Weights of a small GPT-style language model, trained from scratch on English Wikipedia.
Training: a variant of Adam for these matrices, 112M tokens, 3021 steps.
Each number is 128 + 24 x the weight over its row's rms, rounded and kept within 0 to 255. Layers, rows and columns count from 0. The size above them is the row's rms in percent of the matrix's.

# layer 7 MLP up, 640x160, rms 0.126, rows 186-267, columns 120-159
size [ 96 106  97 106 111  98  99  99 100  99  96 103  86 100 111  88  86  85 103  86 105 103  92 100  96  90  94  97 106  99  91  95 111 102  84  93 154 106 108  94 100  97 103  94 109 102  85 101  98 104  93  90  99 104 107  96  93 102 102  96  97  93  99  90 103 103  97 102  97 109  92 106  99 101  96 103 102  92 100 106 109 105]
[[105 142 131 119  94 111 114  91 140  87 154  97 113 153 170  79 131  95 102 154 152 132 134 127 118 149 162 167 157 140 162 133 158 116 176 156  99  95 155 115]
 [109 134 121 120 153 138 116 136 128 135 144 121 144 108 117 142 129 134 103 146 171 142 148 140  92 142 164 155 138  88 127 125 158 101 134 105 123 117 112 140]
 [114 152 152 148 151  98 123 141 118  71 127 142 135 119 131 102 154 112 125 160 132 143 103 126 134 162 137 142 133 125  60 118 139 136 174  93 110 130 155 125]
 [138 152 135 106 147 141 121 137 103 145 152 103 147 116  86 103 117 153 110 121 176 147 101 101 106 171 172 138 179 111 111 133 141 142 139  90 106 129  77 119]
 [ 88 149 136 134 146 101 109 169  85  95 127 123  92 136 131 106 143  84 102 149 122 130 103 139  83 174 177 197 154 130 154 142 135 123 133 155 131 137 154 104]
 [154 138 181  69  87 113 112  88  81 154 145 154 145 133 135 123 121 163 130 127 137 154 119 118 147 164 101 145 172 194 147 121 118 165  88 112 138 150 178 107]
 [117 165 161  85 140 168 119 128 135 115 158 114 119 163 107 155 134 132  74 152  85 138 102 121 138 177 110 119 101 149  82 144 121 126 113 110 128 123 125 106]
 [ 88 123 126 137 107 114 123 128 112 107 150 138 142 131 134  72 116 150 135 151 110 132 155 131 121 132 152 145 106  76 130 143 136 108 147 166 166 111 146 130]
 [110 140 148 101 157 117 118 133 112 100 139 100 136 125 106 146  97 129 120 104 112 142 112 133 110 139 133 123 103 115 120 117 127 152 104 114 150 106  84 121]
 [113 118 172 147 201 109 118 110 104 121 151 111 139  92 148 125 146 146  98 148 109 141 128 144 159 129  91 115 139 107 162 120 139 101 101 100 109 153 146  77]
 [ 80 107 120 143 149  76 136 171 103 160 149 159 107 137 109 109 126 132  90 123 129 139 125 109 155 123 119 101 128  94 109 135 131 172 194 117 153 131 157 119]
 [142 143 122 131 137 149  99 127 168 111 140 112 129 102 120 107 115 143 125 134 166 142 124 159 107 166 121 114 138 102 121 118 107 101 108 104  83  98  98 105]
 [122 145 145 158 144 100 107 117  54 135 141 156 166 149 136 122 135 160  95 115 150 135 149 124 111 127 130 152 108 122  85 125  86 127  99 117  61 152 116 135]
 [132 178 166 127 147 152 121 162 118 103 131 111 178 131 134  95 125 110 117 135 134 140 126 106 102 106 119 120 103 150  74 143 150 116 138 141  90 112 115  95]
 [ 85 185 163 121 146 115 129 115  75 147 157 175 114 143  83 117 142 101  96 112 140 152 126 108 126 110 156 106 119 108  83 147 128 143 136 112 156 145 118  93]
 [102 140 139 128 128  76 124 123 103 171 156 117 153 112 118 135 141 115 120 123 126 144 142 153 101 128 187 141 170 108 101 141 161 128 147 132  93 140 141 135]
 [133  95 118 131 165  73 128 153  87 143 132 166 189  97 132 136 105  99 131  96  96 144 122 143 123 119 141 153 176 140 136 135 126 165 114  86 100 110 109 103]
 [116 151 103 138 112 122 106 118 107 137 166 147 157 118 144 134 119 139  98 159  84 131 120 140 162 117 142 115  77  76 142 138 121 172 150 169 163  97 133 120]
 [112 135 151 112 144  94 108 129 142 160 160 133 172  98 104 110 126 119 120 145 140 128 120 153 101 158 135 142 142 103 160 135 165 109 174 153  89  82 148 112]
 [120 125 167 101 108  67 125 110 128 145 156 148 152 111 150 143 128 149 114 132 130 143 161 177 134 132 102 112 171 129 152 127 104 168  85 141 141 153 106 148]
 [103 167 144 146 141 105 131  99 130 126 137 152 138 142 142 118 132 136  96 123 122 149  86 120 160 129 135 118 133 106 146 144 106  84 127  81 102  84 162 105]
 [114 122 111 104 176 115 112  96 131 131 136 145 132 151  99 106 147 117 126 179 107 150 147  93  63 136 160 132 165 140 151 131 137 120 127 120  86 108 122 103]
 [133 161 109 127 126 139 125 119 128 117 136 127  80 123 142 159 134 184  88 164 123 145 104  80 148 143 125 103 136 144  82 140 115 129 113 117 117 128 125  99]
 [ 97 124 102 120 191 131 121 163 137 125 176 195 145 106 120 138 139 139  95 143 112 137 108 114 111 145 143 122 127 129  89 129 147 134 205 110 136 142 113 116]
 [142 139 111 144 193 110 102 113 130 125 137 162 146 133 106 116 154 171  83 140 102 137  74 113  93 124 134 107 152 108  72 113 129 138 147 137 105 108 126 100]
 [114 141 138 128 132 128 116 159 141 163 166 161 151 124 157 141 132 147 148 114 100 141 158 132 126 136 140 109 103 104 135 131 135 169 136 177 133 114 106 114]
 [144 142 159 132 117 102 136 141  95 139 149 156 130 102 122 111 145 110 127 167 128 134 107 117 128 145 127 140 177  91 126 133 162 151 163 136 137 145 150 121]
 [105 122 144 126 151 129 123 144  89 133 153 109 138 133 167  95 125 122 126 148 108 142 138 144 144 168  95 123 144 114 110 131 132 146 116 110 124 141 162 137]
 [123 142 133 148 157  99 113 128 114 152 144 116 108 116 136 108 122 122 162 181 121 144 104 145 120 190 104 120 147 114 135 143 121 138 155 107  97 103 159  82]
 [143 148 132  87 116 101 137 164 118  90 141 109 115 134 124 111 131 131 126 166 138 150 138 132 117 115 117 166 148 119 126 135 180 118 189 157  98 122 117 127]
 [ 97 145 132 129 157 135 115 153 103 175 161 144 141 103 126 135 169 124 117 180 105 137 139 131 140 112 136 167 107 132 146 120 133 132 157  92 146 151 102 165]
 [134 122 110 153 179 160 108 129 121 152 140 161 132 118 139 130 106 128 147 154 135 139 123 121 116 139 155 129 120 116 122 127 105 131 126 131 128  85 122  87]
 [119 198 143 108 149 148 129 149 126 164 169 129 168 121 121 129 113 125 141 141 113 147 122  96 114 160 129 120 128 135  99 153 117 115  97 107 105  91 143 112]
 [145 148 139  96 145 147 133 184 101 149 146 143 144 138 127 132 151 121 119 107 138 154 172  72 129 157  88 129 120 150  85 144 129 153 133  83 162 129 124 144]
 [ 97 109  67 158 141 100 118 141  95 188 150 127 117 123 124 147 142  96 156 123 122 145 134 144 140 151 166 134 133 154 129 117 146  89 178 142 133 143 111 130]
 [121 171 145  89 143 126 130 165  98 177 147 127  94  98 120 140 135 111  95 130 152 174 147 124  96 126  99 129 149 115  97 129 119 136 104 127 137 141  86  79]
 [127 156 125 120 133 110 130 171 117 115 126 120 146 117 103 107 126  83  89 170 115 134  95 125 124 131 131 140 138 141 147 134 126 120 163 102  79 111 126 111]
 [149 135 152 116 113 119 125 118 107 143 164 117 147 113 157 138 109 146 102 116 128 145 136  95 154 142 154 141 126 156 100 154 150 140 114  84 126 123 123  99]
 [161 107 161 158 186 104 124 142 110 133 144 159 115 139 134  92 120 127  93 134 128 148  71 118 151 170 137 109 160 109 129 135 141 102 150  89  96 101 110 135]
 [132 109 143 137 181 120 124 140 159 176 185 224 152 144  93 159 150 123  78 126 113 134  82 154 141 174 118 100 125  96 126 120 133 103 155 128 124 120  75 124]
 [104 139 123 113 120 125 123 118 115 144 129 141 130 135  87  86 138  92 134 167 138 137 112 108 145 138 107 141 111 109 140 150 148 128 121 144  84 101 133 119]
 [ 85 135 156 112 169 129 137 120 118 160 173 176 138  81 152 156 107 124 132 111 106 147 114 153 153 127 145 134  88 127 160 146 142  99 150  78 119 139 162 141]
 [111 103 133 132 153  89 110 147  93 142 125 190 154  85 109  91 106 106 133 152 131 134 114 134 142 134 108 135 129 163  95 150 117 102 175 115  97 107 129  99]
 [140 152 104 141 167 135 123 118 158 124 160  95 127 124 131 153 115 120 100 160 112 129 124 172 120 133 110 127 134  80 144 128 139 173 125 163 101 137 141 130]
 [108 152 133 157 109 125 118 120 132 107 138 118 126 106 123 142 125 157 129 153 138 145  98 123 131 181 165 124 109  93 132 158 135 138 145 113 123 139 169 126]
 [123 122 152 166 120  90 122 122 104 105 142 174 159 135 116  86 115 111 140 192 155 135  86 153  90 134 145 114 117  83 113 163 141  78 171 125 141 114 134 126]
 [115 143 155 108 127 154 119  94 100 146 147 159  97 144 150 168 162  81 134 117 115 142 132 121  88 133 116 100 107 125 116 148 108 129 146  66 155  95 113 145]
 [146 160 134 151 172 131 107 138  64 153 149 145 139 165  75 152 111 102  85 107 147 155 103 103  90 168 145 174 136 120 123 140 112 149 159  96 163 125  88 106]
 [128 140 131 106 153 100 126 149  96 140 163 102 115 141  86  76 116 101 113 138 132 145 108  95  61 134 164 156 162 127 137 141 152  91 147 106 115 130 121 135]
 [154 122 121 124 132 113 124 123  87 134 130 170 116  90 117  73 135 107 104 151 147 141 171 105 165 133 136 139 167 117  84 140 171 120 177 119 103 127 159 122]
 [ 95 121 178  78 145  68 129 139  88 134 186 153 148 117 119 102 101 130 133 122 114 130  83 117 119  98 106 114 149 102  96 153 149 141 136  94 124 136 147 149]
 [118 131  91  86 129  78 112  91 121 128 112 121 120  86 124  95 108  95  88 156 171 118 122 160 143 147 150 143 160 118 109 145  93 130 139 111 122 128 132 111]
 [138 155 143 136 140 126 112 133  79 110 143 142 168 109 135 116 143 124 138 124 119 141 103 114 162 129 105 164 121 123  94 146 122 158 104 135 115 145 121  59]
 [125 135 113 140 116 127 120 147  84 126 142 109 135 133  95  98 113 118 113 140 167 151 168  81  82 172 142 148 155 139 152 131 194 141 128 132 118 104 118 115]
 [124 124 130 102 114 139 118 110 140 165 165 128 161 138 144 108 132 143 125 140  92 139 138 102 103 131 120 107 131 131 111 149  86 161 116  90 114 139 114  94]
 [ 97 131 122 147 172 129 125 171 157 116 153 136 142 146 137  86 148 129 102  86 121 145 145  90 130 121 148 148  89  77 137 150 117 164 102 136 130 131 141  91]
 [112 112 141 120 156  73 108 117 137 102 143 145 153 104 154 135 116 136 136 148 117 131  73 169 153 129 126 123 160 124 104 127 134 148 112 130 104  91 126 138]
 [ 82 159 158  85 171 134 124  88 115 128 175 164 125 116 109 151 117 141 107 107 118 135 117  99 139 143 130 156 127 113 152 130 132 115 132 109  94 133 151  77]
 [120 139 132 139 153 121 120 108 105 147 155 135 150 114 134 105 120 142 131 162 156 137 120 140 107 142  97 115 132 134 144 128 135 131 147 151 133 122 159 125]
 [135 134 143 140 118 165 123 109 124 121 147 110 133 138 154 108 134 134 120 206 151 133 105 150  82 147 133 115 138 118 154 160 143 126 162 136 102  71 146 129]
 [132 141 149  67 118 118 143 134  64 125 153 113 126 138  76 119 147 143 127 105 140 162  98  99 153 142 119 109 140 131 134 139 109 150 112  67 138 100 121 102]
 [139 160 150  94 141 123 111 107  96 118 161  96 119 117  60 150 136 128 126 129 136 130  96 126  94 134 138 139 140 132 115 119 168 145 150 119  85 131  78 121]
 [130 149 152 129 167 127 135 159 107 145 134 137 181  98 117  88 131 192 111 140 138 139  77  79 118 170 105 137 151 102  98 157 141 147 151 130 116  80 142 128]
 [157 114 111 126 113 101 116 177  99 141 127 138 162 141 132 111 122  95 106 121 174 146 135 120 137 150 135 178 177 126 115 154 123 127 148 125  94  64 134 146]
 [ 89 147 138 129 184 112 133 124 128 104 168 123 103  93 136 129 146 149 131 164 103 141 131  96  91 115 115 121 112 156 136 131 121 132 136 156 108 133 116  85]
 [134 140 152 132 146 117 124 162  78 122 158 136 148 144 130 128 103  98 141 127 124 143  87 102 123 167 119 137 179 139 123 152 174 130 157 100 143 133 148 141]
 [119 147 136 149 144  97 126 129 101 117 171 150 145 138 156 131 153  97 101 124 131 138 110 149 103 149 101 164 170 154 124 122 158  93 158 112 111 113 143 136]
 [102 132 165 148 114  94 118 149  93 132 148 138 140  94 128 111 141 121 143 149 115 136 106 184 155 120 129 108 171  76  90 132 116 107 142 119  91  98  96 131]
 [135 141  98 151 175 122 129 160 117 135 127 170  97  80 126 117 112 137 117 105 112 138 165 163 137 140 120 151 133 124 114 139 141 118 130 143  86 149 116 106]
 [104 100 121  98 145 142 132 140  92 105 118 154 128 152 149 112 123 126 128 173 159 153 123 106 119 102 137 140 158 114 115 139 140 164 138 130 151 123 132 138]
 [117 144 120 123  92 118 121 110  78 133 132 111 146 170 104  99 127 122 136 185 141 152 136 102 152 138 155 131 151 145 170 136 154 172 108 120 132 109 137  83]
 [ 99 172 150 127  97 125 122 155  78 134 145 114 148  99 100 101 149  91  94 135 123 151 133  94 152 140 114 144 176 137 111 145 148 131 155  76 114 125 131 114]
 [130 162 141 110 156 114 127 133 153 106 138 121 180 154 130 135 111 115  73 133 129 147 128 128  87 109 145 168 135 114 127 146 158 136 154 102  96 124 109 142]
 [129 163 139 123 172 117 123 151  96 151 134 134 159 121 118 112  85  94 124 111 130 142 127  89  78 143 133 139 187 127  84 147 147 161 143  91 119  99 125  86]
 [142 122 129 126 181 104 111 175 114 147 154 130  98 124 100 148 147 146 117 132 156 145 163 114 156 131 145 111 145 159 140 138 112 161 146 135 157  94 146 146]
 [117 155 141 132 127 155 121 146 115 115 146 184 190  98 162 111  87 111 125 130 106 137 108  65 131 112 149 149 121  88 111 142 135  84 149 156  78 103 128 135]
 [125 144 178 106 103 138 113 115  93 111 130 137 131 132 105 135 131 119 138 142 135 133  60 119 128 115 115 100 120 112 120 163 141 128 128 149 113 168 112  84]
 [146 165 121 136 149  77 102 146  91  83 168 162 133 109 146 137 145 107 106 130  93 132 113 132 101 118 144 164 141 138 143 120 136 131 141 110 135  67 146 103]
 [102 172 130 110 137 147 123 145  86 143 151  89 113 119  98 119 120 107  72 106 169 152 107 110 138 154 159 134 158 109 102 119 118 105 174 112 121 114 148 118]
 [109 139 171  73 156 137 117 121 110 120 155 138 160 131 111 150 150 102 130 110 168 141  82 139 122 147 151 117 126  99  97 131 143 133 131 105  87 125 106 129]
 [118 136 158 104 181 130 125 121 122 153 154 134 136  77 151 146 156 123  76 126 157 147 141 121 177 134 120 117 136 135 148 130 166 137 117 119 123 118 136 136]
 [126 102 122 115 202 116 117 115  88 144 145 149 115  66  92 128 125 126 101 132 152 140 100 103 145 119 132 166 112 104  93 130 164 132 151 121 126 139 117 159]]
# layer 7 MLP down (transposed), 640x160, rms 0.128, rows 186-266, columns 120-159
size [102 116  93 112 106  96  79 107 104  93  91 110  78  98 127  84  87  87 118  85 108 105  94  97  97  97  86 100 105  95  94  99 113 100  84  94 114 109 111  93  93  94 102  92 109 101  80 108  92 104  86  77  95 103 103  98  90  97 100  93  97  89  94  84 113 101  90 110  89  92 101 111 109  98  93 105 100  82 102 116 114]
[[133 183 123  99  94 130 123  94 157  92 126 105 120  91 141  97 118  78 117  97 160 111 120 121 117 169 153 154  91 124 127 112 149 122 140 136 153 124  93 137]
 [157 147  83 138 130 159  98  87 116  86 124  90 134 124 111 165 110  94 119 132 112 144 150 106 147 164 103 128 106 154 143 143 151 157 145 158 144 107 109 174]
 [144 105 110  94 131 108  97 117 135 174 107 124  97 181 104 147 141  81 113 137 147 125 108 126 109 106 156 142 162  92 115 146 107 129  99 115 101 136 147 147]
 [112 165 154 117 127 106 102 135 114 149 142  96 155 163 129 151 118 146 158  83 151 127 203 129 116 152 118 109  95 133 108 112 100 154 143 159 119 151 125 106]
 [164 148 113 128 105 142 135 128 110 116  95 110 104 115 139 164 111 173 125 111 130  61 154 196 107 105 136  89  99 109 136 170 118  94  95 109 143 183 132 166]
 [150 147 105  92 147  87 102 152 125 137 123 127 124 166  95 177  89 100 115 126 101 124 131 143 136 119 164 133 137 102  77 149 130 124 135 161 118 110 156 100]
 [109 117 141 120 128 112 159  96 142 124 103 168 122  99 117 117 101 148 105 142 130  71 131 161 131 144 154 129 145 153 119 134 113 106 165 155 133 112 156 104]
 [129 157 149 141 131 149 157 101  93 119 150 133 160 134 136 153 145 139 106 128 161 124 157 139 130 166  91 148 146  83  86 158  91 157 148 118 145 131 141 119]
 [132 176 123 113 129  88 126 117 147  70 175  99 146 116 125 147 165 120 112 144 139 138 173 116 108 165 131 132 152 145 131 115 132 121 141 135 154 145 153  85]
 [117  84 122 113 105 135 140  95 112 141 121 116 126 159 141 152 107 152 156 128 101 106 155  94 153 135 159  98 115 114 129 126 131 119 133 111 166  76 160 131]
 [137 136 130 106 140 158 128  78 139 111 172 136 120 132 110 105 129 120  90 138  94 127 103 163 164 134 115 124 124 126 172 149 180 124 152 111 170 114 138 136]
 [107 153 129 118 157 126 143 137 131 143 198 160 129 118 143 100 127  95 116 174 108 122 130 123 121 111 136 110 159 129  94 166 130 111 141 132 132 162 147 132]
 [ 93 122 128 140 120 129 134  85 140 104 125 132 110 158 124 147  90 110 126 102 138 140 114 124 137 181 134 139 155 155 119  89 124  89 117 112 137 117 140 125]
 [127  75 106 118 134 120 116 159 133 126  80 130 109 103 111 118 171 112  90 153 152  97 161 105 154 141 105 142 132 134 134 102 110 135 191  94 118 128 120 120]
 [122 134 162 130 141 127 140 120  95 112 152 109 100 121 156 149 137 118 128 116 109 158 114 135 147 126 142 113 157 138 151 111 119 131 137 130 127  79 128 131]
 [ 90 109 130 130 165 162 110  99 157 105 116 157  91 111 111 105 131 151 114 124  81 111 179 128 122  98 151  86 148 141 144  84 100 148 147 110 167  93  95 130]
 [162 140 125 136 120 172 124 120 132 104 174 122 135 137 132 105 125 146 151 136 132 118 175 120 119 139 103 132 127 124 115 134 117 124 136 135 118 176 155 110]
 [114 111 129 131 106 106 166 143 110 135 154 136 158 116 134 103 149 146 115 124 144  90 109 134 111 114 122 127 115 132 114 139 148 117  86 147 109 137 107  99]
 [139 172 125 147 164 110 145 104 149 129 174  99 157 106 121 100  98 121 111 150 118 139 122 148 137 135 140 114 137 114  95 149 158  98  95 117 108 136 156 147]
 [109 117  90 123 113  92 134 158 104 108  90 106 110 136 122 108 167 101 123 133 113 179 132  93 100 166 126 186 101 136  86  97 130 116 147 139 109 131 107 154]
 [163 139 128 130 118 140 149 152 116  88 140 108 152 135 120 145 115 136 131 128 137 182 147 130 108 142 158 151 168 158  83 144  81 149  97 188 106 153 140 139]
 [120 101 150 149 133 145 154 156 146 101 103 133 158 143  99 111 104 102 150 115 101 121 124 137 114 149  90 121 101 120 118 138  83  63 116 119 106 142 145 169]
 [149 127 146  94 117 127 121 103 100 103 133 115 145 144 138 142  97 114 115 119 163  76  92 149 159 115 104 180 135 145 113 148 162 106 141 142 132 141 106 138]
 [112 133 111 105 107 132 158 127 139 152 108 130 169 115 170 114 123 125 141  80 133 125 143 176 136 121 163 156 110 151 125 119  70 131 138 133  94 132 136  95]
 [119 128 105 156  87 144 133  88 131 114 129 126 153 131  74 130 149 116 188 158 130  85 120 137 122 102 108 109 104 164  95 182 110 137 102 143 123 113 108 142]
 [137 123 152 116 111  92 136 168 142  85 169 113 157 129 108  90 136 166 169 122 104 115 139  99 153 114 113  97 118 131 122 113 169 149 135 110 143 137 108 101]
 [ 80 141 164 145 149 113 149 180 145 116  90 118  95 139 123 179 127 101  99 142 132 141 107  91 102 109 140 122 133 143 153 113 118 121  95 135 121 127 141 145]
 [128 130 151 128  98 162 146 164 118 137 165  77 136 122 130 154 166  96 123 157 121 129 100 155 129 170  96 119 162 164 124 160 143 162  84 136 126 101  77 110]
 [121  97 122  93 107 124  84 136 131 125 166 116 131 150 114 159 104 100 128 157 108 168 144 164 148 155 141 136 120 154 122  77 122 142 190  98 131 148 129 116]
 [131 131  85 144 123 132 167 182 126 121 112  74  69 144 121 151 109 160 109 114 134 139 174 125 161 130 154 140 112 166 115 131 119 130 117 169 145 146 140 168]
 [140 138 139 120 119 110 126 154 139 122 158 100 174 116 117 144 126 143  99 139 145  93  93 140  75 105 131 116 126 141 131 116 149 141 107 150  88 137  97 142]
 [125 140 106 127 129 133 138 130 112 173 149 122 158 145 129 131 143 121 101 111 120 140 112 112 116 101 119 130 171 131 123 164 133 120 126 117 136 161 124  76]
 [150 154 110  87 145 109 146 132 135 142 132 121 111 141  72 100 125 152 144 133 108 136 115 128 154 138  69 121 137 140 105 214 140  91 121  82  97 131 111 146]
 [126 128 134 117 125 109 115 129 130 179 150 120 113 124 109 140 156 124 150 164 161 152  92 149 167 129 163 143 121 101 151 125 145 122 138  99 134 132 143 127]
 [182 166 171 124 165 104 128 110 110  85 127 112 117 117 151  96 134 155 114 118  93 139 100 113 110 108 103 148 144 158 124 125 184 134 100 163 119 146 140 102]
 [158 160 124 138 116 146 114 120 132 128 144 109 163 162 125 153  83 121 156 113 145  60 120 115 141 112 136 140 148 143  90 115 122  78 124 121  75 143 127 141]
 [137 139 149 141 124  88 187 155 108 129   8 127 127 110 104 106 105 118 113 146 131  82 116 136 149 128 126 136 136 122 133 118 121  99 140 149 119 114 125 115]
 [124 148 120 108 180 142 138 109 103 145 177  98 127 121 169 117 124  87 138 141 117 130 137  93 145 115  95 129 130 174 126 123 181  91 155 127 151 116 147 148]
 [108 150 109 119 180 118 130 117 150 119  89 125 138  91 138 139 118 113 110 130 150  83 124 165 149 117 131 178 136 175 115 121 105 103  97 185 118  92 129 120]
 [ 98 128 131 123 114 131 160 125 124 118  99 111 110 131 165 114 101 122 150 125 119 116 112 174 136 108 131 146  75 158 145  93 110 132 123 109 130 140 161 154]
 [112 166  96 135 131 110 130 125 130 128 146 142 108  91 151 109 134 109 132 147 138 109 118  94 115 128 118  88 117 130 136 157  91  90 108 127  97 142 142 130]
 [139 145 110 101 106 113 138 102 139 122  98 110 143 156 108 110  88 114 132 120 155 131 122 171 170 108 166  84 113 135 121  89 102 132 159 154 113 120 146 164]
 [143 137 106 142 120 129 119 136 142 148 119  54 124 123 145 119 131 117 149 104 187 148 137 116  90 180 158 171 163 112 118 127 110 122 110 134 130 161 137 132]
 [144 117 163 108 117 135 121 137 158 124 149 150 108  96 138 140 135 139 139 153 147 141 127 111 112 104 101 121 106 116  96  76 139 147 179  85 184 127 150 118]
 [148 152 157 142 155 141 121 141 135 156 101 134 128 119  99 111 135 126 111 119  83 119 124 109 127 139  94 147 152 157 127 138 137 169 113 124 138 104 101  63]
 [ 88 132 145 134 142 108 147 197 124 125 147 142 143 151 145  96 150 144 133  69 105 174 121 103 131 133 108 152 149 161 107 122 132 111 117 100  93 159 178  91]
 [140 103 123 125 166 146 127 131 137 128  78 137  95 168 121 117 134 148 129 124 152 131 126 153 138  99  76 157 147 130  98 103  94 116 119 139 130 141 152 171]
 [103 159 117 109 144 142 168  84 135 129 111 154 114 128 166 103 103 100 114  96 129 106 113 117 147 127 117  71 110 147 124 112 107  93  85 125 101 113 110 106]
 [103 126 102 113 146 123 158 130 145 117  89 136 135 129 131  82 121 149 131 127 112 129 117 159 146 162 127 155  85 107 143  96 138 115 164 121 135 128 139  79]
 [124 149  65 122 158 113 135 150 131 155 141 104 127 112 119 125 112 128  95  98 153 144 124 171  98 146 157 143 141 134 105 126 144 135 142 109 173 140 145 125]
 [139 119 104  91 138 116 134 131 137 128 130 132 126 131 163  91 121 137 155 128 126 143 109 153 111 117 121 103 153 147 104 115 153 131 119 162 126 108 115 124]
 [130 132 139 119 142 130  94 126 123 137   0 125 184 135 150 133 166 147 138  93 113 101 142 117 125 121 110 114 148 155 139 132 137 132 136 114 142 123  93 144]
 [132 127 125 131 129 101 134 153 151  87  90  98 116 153 146 133 137 163 130 106 109 138  88 115 150 124 129 161 123 148 193 126 101 101 118  92 116 153 151 120]
 [125  90 113 132 100 130 139 147 118 129 146 134 134  94 110 118 181 171 171 134 133 170 114 117 138 158 111 138  82 116 122 143 163 113 141 129 124  86 129 156]
 [105 102 100 129 111 130 147 146  87 157 152  76 112 173 127 146 142 172 111 112 126 110  89  99 135 107  99 114 106 104 103 110 145 120 109  95  95 125 128 154]
 [125 149 123 130 162 130 130  98  93 104 137 122 152 142 151 130 112  96 140 128 101 150 131 111 140 114  91 158  79 102 109 157 153 144 126 118 172 112 140  99]
 [119  96 133 133 136 122 130 121 146 145 164 118 127 171 158 112 120 138 116 112 137 123  93 148 102 131 134 170 138 115 122  97 126  80 166 129 113 124 140 134]
 [129 158 138 140 129 117 116  80 112 118 125 163 131 145 150  97 101 149 103 152 184 111 156 144 138 130 143 107  99 147 118 103  88 150 128 151 166 166 124 124]
 [137  79 116 166 147 140 173 125 108 137 127 110 206 128 114 108  87 141 111  61 140 125 117 157 117 132 112 146 102 143  88 113 155 147  90 153 114 114 160 154]
 [101 101 137 143 123 133 145 139  91 150 166 119  88 142 144 138 162 164 152 110  94 136  69 121 148 152 144 114 101 116 140 129 151  82  95 149 129 127 127 114]
 [ 87 150 134 137 110 123 122 129 132 134  82 119 103 123 119 118 126 135 168 123 139 151 159 120 151 152  90 118 139 137 125 150 102 142 132 138 106 122 152 129]
 [189 121 163 160 129 119 121 125 139 171  91 137 119 126  77 146 148 115 142 105 128 143 116  96 138 131 122 110 145 141 152 150 175  84 123  74 119 123 118 123]
 [105 107 143 133 108 107 127 111 161 118  88 116  98 171 189 108 136 127 126 108  91 138 116 117 113  84 111 155 135 112  90 132 119  97  97 145 115 156 153 135]
 [135 105 105 154  97 145 120 162 126 118 121 103 145 115 137  89 164 116 147 111 112 138 156 156 154 131 144 134 118 191 108 117 117 163 115 134  97 128 108  96]
 [124 164 159  98 131 109 135  89 124 126 141 137 124 127 130 119 125 149 130 135 105 119 103  99 131 130 116 148 147 130  86  83 143 129  96  99 120 135 135 174]
 [164 139 140 156 121  82 120 137 117  89 172 106 158 173 137 137 110 155 141  96 137 110  56 111 150 127 107 132  99 155 135 122 108 126 109 127 162 114 132 124]
 [134 123 127 118 134 165 116 115 119 133 104 201 167 115 169 140 103 116 146 125 125 142 127 150 164 112 156  82 135 141 156 164  49 134  95 118 137 158 170 114]
 [101 120 136 131 123  90 147 116 126 132 169 115 127 148 122 132  88 121 165 128 101 140 117 153 172 136 103 161 107 108  88 128 132 125 118 133 103 144 163 160]
 [132  90 111 112 124 124 148  99 119 121  28 121 108 105  95 127 151 129 127 132 145 124 110 147  93 144  99 147 140 127 124 133 145 108 116 130 136 134 129 141]
 [128  73 135 154 134 153 163 165  92 134  12 109 132 147 139 147 189 148 163 147 115 161 135 174 110 150 138 119 140 170 139  88  61 141 136 134 149  83 110 145]
 [125 133 126 134 132 140  92 120 128 154 120 111 100 156 141 114 166  97  79 146 157 104 143  87 144 125 144 163 142 134 136 154 116 132  87 132 116  99 127 158]
 [ 94 153 123 103 153 103 109 142 139 109 156 110 124  67 107 135 192 169 147 155 115 115 103 169 117 109 150 118 101 116  99 167 110 197 164 122 126 129 140 102]
 [165 117 156  86 134  99 146  91 132 119 163 132 151 150 111 112 119 145  67 116 118 116 138  91 120 121 151 132 132 142 108 151 128 153 119 104 176 110 100 155]
 [164  52  92 141 134 100 138 122 147 106  99 130  71 138  96 131 112 122 167 119 169 122 169 134 116 162 131 136 122 129 142 110  87 122 146 122 117  86 113 133]
 [105 162 145 158  83 135 139  86 161 141 142 121  78 135 123 124 123 175 123 131 124 137 110 114 121 115 121 113 127 183 122 149 141 125 140 103 133 152 140 119]
 [126 138 127 131 106 125 128 141 117 131 120 103  97 156 106 152 126 127 145 153 154 102 130 131 133 134 157 140 151  77 132 116 141 126 145 101 107  98  79 120]
 [145 100  81 129 159 128 111 148 135 129 140 158  90 155 114 144 103 110 140  97 100 153 139 153 108 104  96 154 123 139 133 116 111 156 128 124 164 152 173 151]
 [122 153 123 106 130 173 122  99 155 106 105 123 152 156 130 128  78 189 158 119 119 119 103 119 135  98 118  78 116 157  97 104  78 157 108 184 139 121 130 142]
 [101 115 108 155  84 187 142 151 146 151 110  83 143 123 147 122 133 105 127 133 113 144 134 109 166 135 125 113 159 141 143 106 110  58 104 122 160 152 137 170]
 [137 105  98  97 108 138 141 158 122 111 160  74 141 138 146 137 136 127 166 160 124 128 137 147 113  99 117 109 152 103 121 147 110 131 111 126  97 103  85 157]
 [102 160 166 143 126 159 106 119 140 133 125 121 166 154 174 130 135 116 107 136 104 136 176 126 104 139 125 130 115 134 128  90 146 119 157 124 123  97 128 150]]